Weights of a small GPT-style language model, trained from scratch on English Wikipedia: value embeddings.
Each number is 200 + 20 x the weight over the matrix's rms, rounded and kept within 0 to 999. Layers, rows and columns count from 0.

# layer 3 attention output (transposed), 256x256, rms 0.192, rows 22-31, columns 128-255
177,171,176,197,249,170,193,202,202,186,182,187,195,189,215,184,199,231,203,180,203,203,197,237,252,229,208,203,203,188,201,203,164,178,175,185,200,153,198,217,219,185,176,179,177,206,243,198,180,210,192,203,169,190,187,201,181,168,252,179,238,236,175,217,210,215,211,178,153,218,178,221,245,208,170,225,217,200,227,191,209,200,184,176,176,197,215,195,227,200,196,192,216,212,189,191,221,205,167,204,205,220,192,226,176,216,201,196,187,221,205,165,175,162,210,214,232,195,209,181,229,193,171,217,209,218,167,172
223,201,184,218,194,207,225,193,171,171,196,183,214,182,178,217,210,199,187,203,170,215,226,204,186,215,232,230,199,185,198,190,223,191,213,181,215,185,203,177,195,208,216,212,215,207,211,229,196,224,223,203,210,209,214,204,175,170,204,216,185,210,179,211,191,168,218,183,180,194,233,177,239,189,184,216,198,188,202,174,196,165,196,182,201,207,208,198,159,177,198,170,189,210,253,214,240,179,202,242,206,235,210,190,205,214,220,197,187,206,166,201,221,234,206,232,180,202,213,192,180,254,159,194,168,199,178,195
149,195,149,258,204,229,184,216,218,206,192,222,170,237,189,180,189,203,174,136,211,190,214,217,205,190,214,211,223,198,195,174,201,210,173,188,185,188,179,178,182,228,217,201,224,217,189,191,148,172,225,200,209,211,215,217,205,177,182,177,201,204,168,192,220,177,204,191,194,207,234,208,219,220,219,216,193,182,178,154,207,221,175,217,184,210,160,196,175,173,215,190,225,197,226,214,215,194,216,193,209,205,224,206,158,197,197,188,229,200,208,234,203,205,157,166,220,224,227,197,197,197,196,222,190,187,265,196
211,177,215,213,173,222,212,220,179,200,178,169,224,197,226,221,165,191,202,215,202,223,184,184,175,185,211,227,193,169,199,175,224,187,217,200,180,237,220,227,199,172,223,157,219,209,193,192,180,207,177,213,190,216,175,202,206,236,197,210,213,163,207,164,212,229,228,205,197,234,165,217,235,198,167,162,246,206,232,214,191,213,206,175,211,184,193,188,189,206,207,182,206,192,196,172,213,207,184,207,200,194,206,197,235,174,191,178,178,181,178,199,198,203,184,187,226,236,204,211,189,196,217,200,218,217,199,180
186,237,210,210,169,239,193,169,252,218,200,209,194,196,195,208,210,156,195,214,199,216,172,206,212,190,242,164,193,206,199,234,128,209,208,217,191,196,188,192,180,187,222,217,189,182,210,222,199,177,194,200,214,212,188,170,200,192,229,203,213,190,151,186,225,231,176,234,217,225,227,215,188,205,202,227,227,250,207,221,194,204,163,198,217,186,240,205,207,222,191,218,193,176,207,229,189,193,175,212,181,219,192,240,194,203,182,226,169,227,200,226,165,189,223,243,224,193,196,174,189,167,177,215,241,184,198,206
191,207,178,174,184,231,245,222,196,206,236,220,189,173,198,198,225,206,208,200,171,248,233,204,253,156,205,185,185,188,215,242,178,207,166,196,172,231,230,197,187,202,224,170,195,168,207,172,190,200,201,198,203,187,201,195,221,188,177,204,194,217,200,222,166,189,206,194,185,218,177,163,205,171,219,242,211,193,139,203,224,208,210,208,208,155,177,178,184,175,190,194,197,179,166,163,201,188,230,206,229,206,196,197,189,225,208,224,208,195,156,214,215,215,212,210,205,188,176,212,247,193,180,177,192,199,168,219
214,227,206,248,204,214,230,155,210,187,177,225,194,218,203,204,155,179,210,192,199,212,182,186,191,224,201,194,198,225,191,200,220,181,196,207,199,186,230,230,229,223,203,171,184,190,173,183,210,199,214,168,241,226,145,207,223,205,218,195,168,216,173,164,213,193,216,189,163,181,201,180,166,193,202,210,161,226,197,223,257,209,229,219,184,214,199,158,176,209,198,195,193,209,192,207,169,197,183,186,261,232,195,212,207,190,154,243,183,213,216,171,225,237,170,239,202,212,191,201,198,200,171,210,212,213,179,196
210,210,172,195,188,199,223,218,179,181,223,211,188,212,221,205,190,207,225,206,218,250,245,209,248,165,189,162,202,206,219,170,211,193,222,165,157,233,206,181,206,230,214,180,216,186,193,219,175,188,183,197,187,187,203,184,164,223,218,181,199,179,205,227,218,219,192,182,183,203,181,168,174,200,152,212,197,234,178,223,201,225,197,222,188,189,196,204,222,223,165,222,200,174,217,201,187,207,204,172,176,185,217,216,205,162,242,194,191,209,166,224,207,225,230,206,215,185,201,232,169,190,213,176,248,235,204,175
228,191,200,206,205,207,217,177,194,180,188,203,208,189,221,185,233,181,214,210,217,254,219,235,182,215,194,197,205,172,188,240,189,192,167,185,196,188,150,199,182,229,185,198,172,204,229,223,201,252,188,162,196,184,199,165,181,176,175,201,232,198,213,180,226,217,207,201,205,206,212,207,224,181,224,200,209,197,196,184,203,220,210,222,200,173,228,217,225,153,216,206,238,232,229,211,191,198,223,209,186,196,200,206,173,173,187,191,209,218,196,243,204,208,209,221,228,183,207,183,178,190,205,187,203,209,217,199
160,217,192,215,193,173,212,229,232,206,226,186,197,200,194,206,224,212,209,199,227,193,197,201,215,184,188,228,192,170,210,198,187,207,180,245,184,214,222,215,203,180,223,204,211,176,200,157,182,246,152,173,177,194,238,183,203,205,205,217,258,193,207,206,202,217,177,205,208,181,198,212,196,165,226,199,180,188,168,188,188,177,228,199,190,222,207,204,181,211,203,193,206,177,199,212,171,168,184,224,206,233,188,190,181,203,204,196,176,219,216,176,220,181,201,188,201,238,209,193,201,182,213,174,212,218,215,205
# layer 3 attention value, 256x256, rms 0.2, rows 23-31, columns 128-255
215,222,203,216,210,190,201,215,212,180,210,176,188,178,164,187,206,193,178,205,190,204,216,185,202,179,190,203,178,188,176,229,174,198,183,201,196,201,177,179,211,211,192,166,211,201,203,181,184,187,212,209,143,191,211,216,207,224,222,205,207,199,242,223,176,215,209,173,183,214,204,209,209,194,173,216,215,211,196,211,183,241,224,213,205,169,213,180,171,201,192,208,174,218,229,210,197,248,194,209,206,182,201,202,185,191,233,171,197,247,205,202,182,212,182,225,236,217,208,204,214,226,221,239,172,180,177,205
195,213,189,178,168,202,217,151,177,233,209,186,203,204,212,178,206,172,218,191,197,170,210,196,218,213,166,201,213,211,184,144,181,205,172,167,201,194,221,225,236,217,157,215,168,174,227,198,197,214,184,215,200,214,173,176,173,175,205,227,200,175,196,247,187,216,225,198,207,182,178,181,236,192,206,214,234,165,218,195,182,206,210,189,200,193,159,224,197,176,180,212,193,199,222,206,213,186,189,209,206,189,220,175,198,157,209,181,208,181,171,216,227,229,166,171,202,186,175,168,185,214,200,205,223,218,218,202
226,161,209,206,195,164,219,220,205,223,234,172,200,183,210,211,218,192,228,186,182,206,210,172,170,231,225,210,177,216,233,227,184,205,222,227,213,193,191,222,185,208,217,182,180,209,221,210,167,220,208,174,180,182,194,192,212,208,233,178,176,185,222,191,189,226,211,217,215,185,205,225,203,177,192,173,178,214,215,224,162,204,184,190,213,177,210,200,200,184,216,219,228,150,184,199,212,209,191,220,201,207,195,249,171,220,179,228,208,173,179,221,226,215,182,184,255,176,204,259,233,206,212,164,204,198,212,234
193,186,157,167,230,211,195,184,203,205,236,208,224,188,217,206,174,195,159,180,213,184,190,183,183,212,192,227,195,213,152,175,227,200,206,227,212,216,257,179,189,228,217,193,156,214,177,163,197,188,219,215,214,259,241,194,215,204,226,190,178,181,194,200,193,157,192,214,162,198,253,202,216,210,194,173,170,203,170,178,197,167,216,234,197,213,193,150,255,192,198,207,211,207,212,196,207,224,253,217,206,224,210,183,228,240,169,183,157,192,189,200,194,195,194,197,193,162,181,212,217,211,193,216,182,213,200,219
214,181,182,188,195,224,194,217,195,182,216,220,198,165,207,198,190,225,167,194,219,189,205,193,212,161,194,254,257,191,221,205,181,209,185,221,202,183,219,176,192,213,145,202,162,202,224,222,218,199,164,188,177,206,188,199,183,226,203,217,247,181,233,189,233,160,201,207,236,184,215,203,201,198,198,193,190,174,176,180,235,187,218,208,197,263,209,196,174,173,157,171,161,208,188,208,213,194,209,189,204,216,209,172,237,221,193,201,196,222,207,184,215,183,195,213,194,212,241,186,201,212,219,194,206,157,154,165
211,196,164,192,212,207,156,188,190,182,178,250,201,184,176,165,151,179,238,207,195,186,188,201,203,206,214,203,197,203,186,189,247,219,189,185,223,185,191,224,218,211,199,243,219,184,179,193,179,186,234,200,217,210,207,186,221,165,216,202,184,215,207,200,186,208,227,213,195,188,222,200,147,197,178,250,164,211,240,213,225,214,211,243,214,195,216,177,234,204,254,189,182,195,235,223,243,194,205,222,170,227,218,182,206,186,211,166,202,165,199,211,179,215,156,202,258,228,220,176,235,208,210,218,195,181,217,225
176,178,214,211,260,205,227,223,223,185,195,187,205,202,171,164,220,207,215,181,218,187,193,204,186,201,205,193,225,188,188,212,218,187,229,201,207,167,194,239,193,181,183,201,198,208,210,167,196,179,162,203,206,228,224,214,209,224,180,195,206,186,196,216,214,178,184,212,203,165,197,167,202,172,214,198,179,207,184,187,205,199,172,212,175,209,204,212,184,170,180,197,215,192,200,196,165,218,209,167,198,202,207,167,198,208,200,201,214,181,216,222,207,215,212,205,188,169,199,223,183,217,233,190,201,222,207,167
192,160,215,186,192,188,198,235,190,206,216,163,178,148,218,184,183,178,210,208,218,206,181,208,199,177,214,168,221,217,172,237,209,209,188,201,210,200,185,224,191,215,200,182,151,175,193,183,218,192,215,165,171,188,173,173,196,219,186,192,199,214,230,178,213,202,180,166,206,224,193,229,218,160,183,162,201,195,206,185,211,213,176,208,190,206,162,191,209,197,208,194,196,206,234,195,208,208,223,207,201,210,215,191,214,175,214,201,183,221,234,198,175,199,187,164,197,197,242,197,201,178,160,201,209,201,195,210
176,209,226,195,192,214,209,186,161,203,210,183,209,173,195,224,204,205,233,170,205,174,175,207,208,179,222,196,214,212,186,217,207,159,200,193,170,198,269,201,215,147,196,228,219,194,179,206,206,182,193,190,207,233,210,209,209,188,195,233,229,222,212,186,163,237,184,171,215,197,186,218,198,226,183,197,234,181,174,183,173,173,228,195,160,205,197,218,211,181,173,219,214,185,208,229,208,192,184,205,195,179,203,214,206,189,209,195,168,219,158,185,172,196,206,235,195,200,220,233,212,179,194,190,207,186,164,213
# layer 3 attention query, 256x256, rms 0.191, rows 32-35, columns 128-255
188,191,189,195,200,218,240,196,196,186,212,226,190,205,200,213,192,205,187,176,204,186,195,204,189,183,203,224,197,191,232,170,207,187,192,213,170,225,152,225,201,233,184,178,182,223,210,188,199,175,224,215,209,188,219,207,213,202,232,195,202,190,237,209,219,215,201,221,178,202,215,230,226,202,229,223,179,205,189,228,172,252,205,151,201,205,194,185,220,183,214,218,183,200,200,158,193,218,198,185,196,169,185,240,212,217,205,204,221,178,215,179,181,182,192,201,199,223,220,189,194,169,202,203,194,221,189,208
179,164,200,210,221,205,231,214,197,205,259,207,183,217,206,221,215,234,226,162,212,231,193,197,165,210,176,201,177,187,181,185,189,218,208,185,193,211,216,195,199,180,158,178,182,227,168,184,219,188,192,213,172,207,193,232,183,235,182,222,204,229,203,206,181,180,226,150,194,214,226,199,202,159,193,196,189,220,217,209,198,255,207,205,166,199,185,193,225,158,183,179,236,194,182,150,229,181,189,173,211,208,191,197,212,189,186,214,203,138,185,214,173,211,191,225,189,201,211,233,183,152,209,176,176,205,196,184
205,196,199,199,176,215,215,179,188,223,175,211,205,203,180,238,242,218,232,189,235,175,227,185,193,222,205,190,164,186,140,166,208,187,199,195,167,206,209,171,180,178,192,211,166,190,173,210,189,226,237,172,192,215,203,183,213,218,212,211,223,223,229,194,202,170,189,179,215,181,218,143,189,196,180,227,175,205,198,197,191,166,209,231,186,199,229,221,201,188,202,166,213,196,191,159,183,194,192,200,170,168,185,192,197,237,197,156,237,211,213,205,185,195,194,196,178,168,198,211,222,186,126,205,202,207,206,168
241,176,190,182,218,191,203,192,172,167,214,205,194,204,162,156,189,160,219,204,186,265,195,215,226,203,207,205,224,197,205,162,181,200,247,202,193,170,184,208,182,208,174,212,186,198,231,186,213,169,198,213,165,179,204,220,177,203,207,218,196,213,201,221,185,228,205,196,223,184,216,168,236,186,237,193,179,188,201,194,172,208,187,201,203,177,179,190,213,188,193,242,218,213,162,166,203,175,192,219,211,226,215,204,203,156,189,221,209,176,222,204,179,191,193,235,190,196,186,206,192,176,213,243,191,210,211,201
# layer 3 attention key, 256x256, rms 0.187, rows 32-34, columns 128-255
207,207,221,228,240,165,190,184,202,209,203,194,228,182,177,201,189,206,177,174,204,194,204,199,187,229,217,199,221,199,186,225,196,182,208,187,240,202,193,206,195,168,181,173,198,190,160,249,182,208,215,169,191,183,174,210,221,208,185,190,224,207,210,226,225,210,155,214,167,183,180,172,216,200,195,217,178,223,181,201,183,168,184,219,176,166,186,203,177,213,197,195,184,211,199,203,196,201,193,199,207,196,212,233,212,211,175,219,197,214,189,201,229,222,223,188,143,216,190,222,194,226,203,232,186,207,222,214
194,174,267,203,192,202,199,175,176,226,212,210,227,183,173,201,153,173,198,218,167,221,210,211,165,192,191,160,204,170,219,184,184,169,234,207,201,261,187,203,210,174,229,179,200,194,256,227,154,207,260,232,208,192,194,174,222,194,237,220,163,187,285,245,191,193,231,218,219,194,186,181,191,221,203,223,207,188,188,190,200,188,182,233,221,153,216,215,186,208,231,208,150,210,190,212,221,216,200,200,189,195,208,216,207,212,214,189,201,233,214,214,214,228,177,234,195,192,211,191,182,202,207,215,191,241,182,205
207,170,182,196,182,186,191,226,259,227,172,188,189,229,202,232,214,177,222,216,183,163,204,200,187,184,182,183,233,203,197,215,203,192,190,194,192,182,215,203,221,167,186,210,202,192,192,199,246,176,198,254,215,189,192,204,238,201,202,232,245,222,182,163,188,223,254,196,225,205,192,187,203,212,205,204,231,190,203,232,204,207,175,202,181,219,206,230,188,228,177,230,185,211,213,244,152,193,185,162,221,193,203,194,227,226,241,240,190,209,158,223,200,229,196,185,176,211,177,170,188,180,187,171,186,186,182,204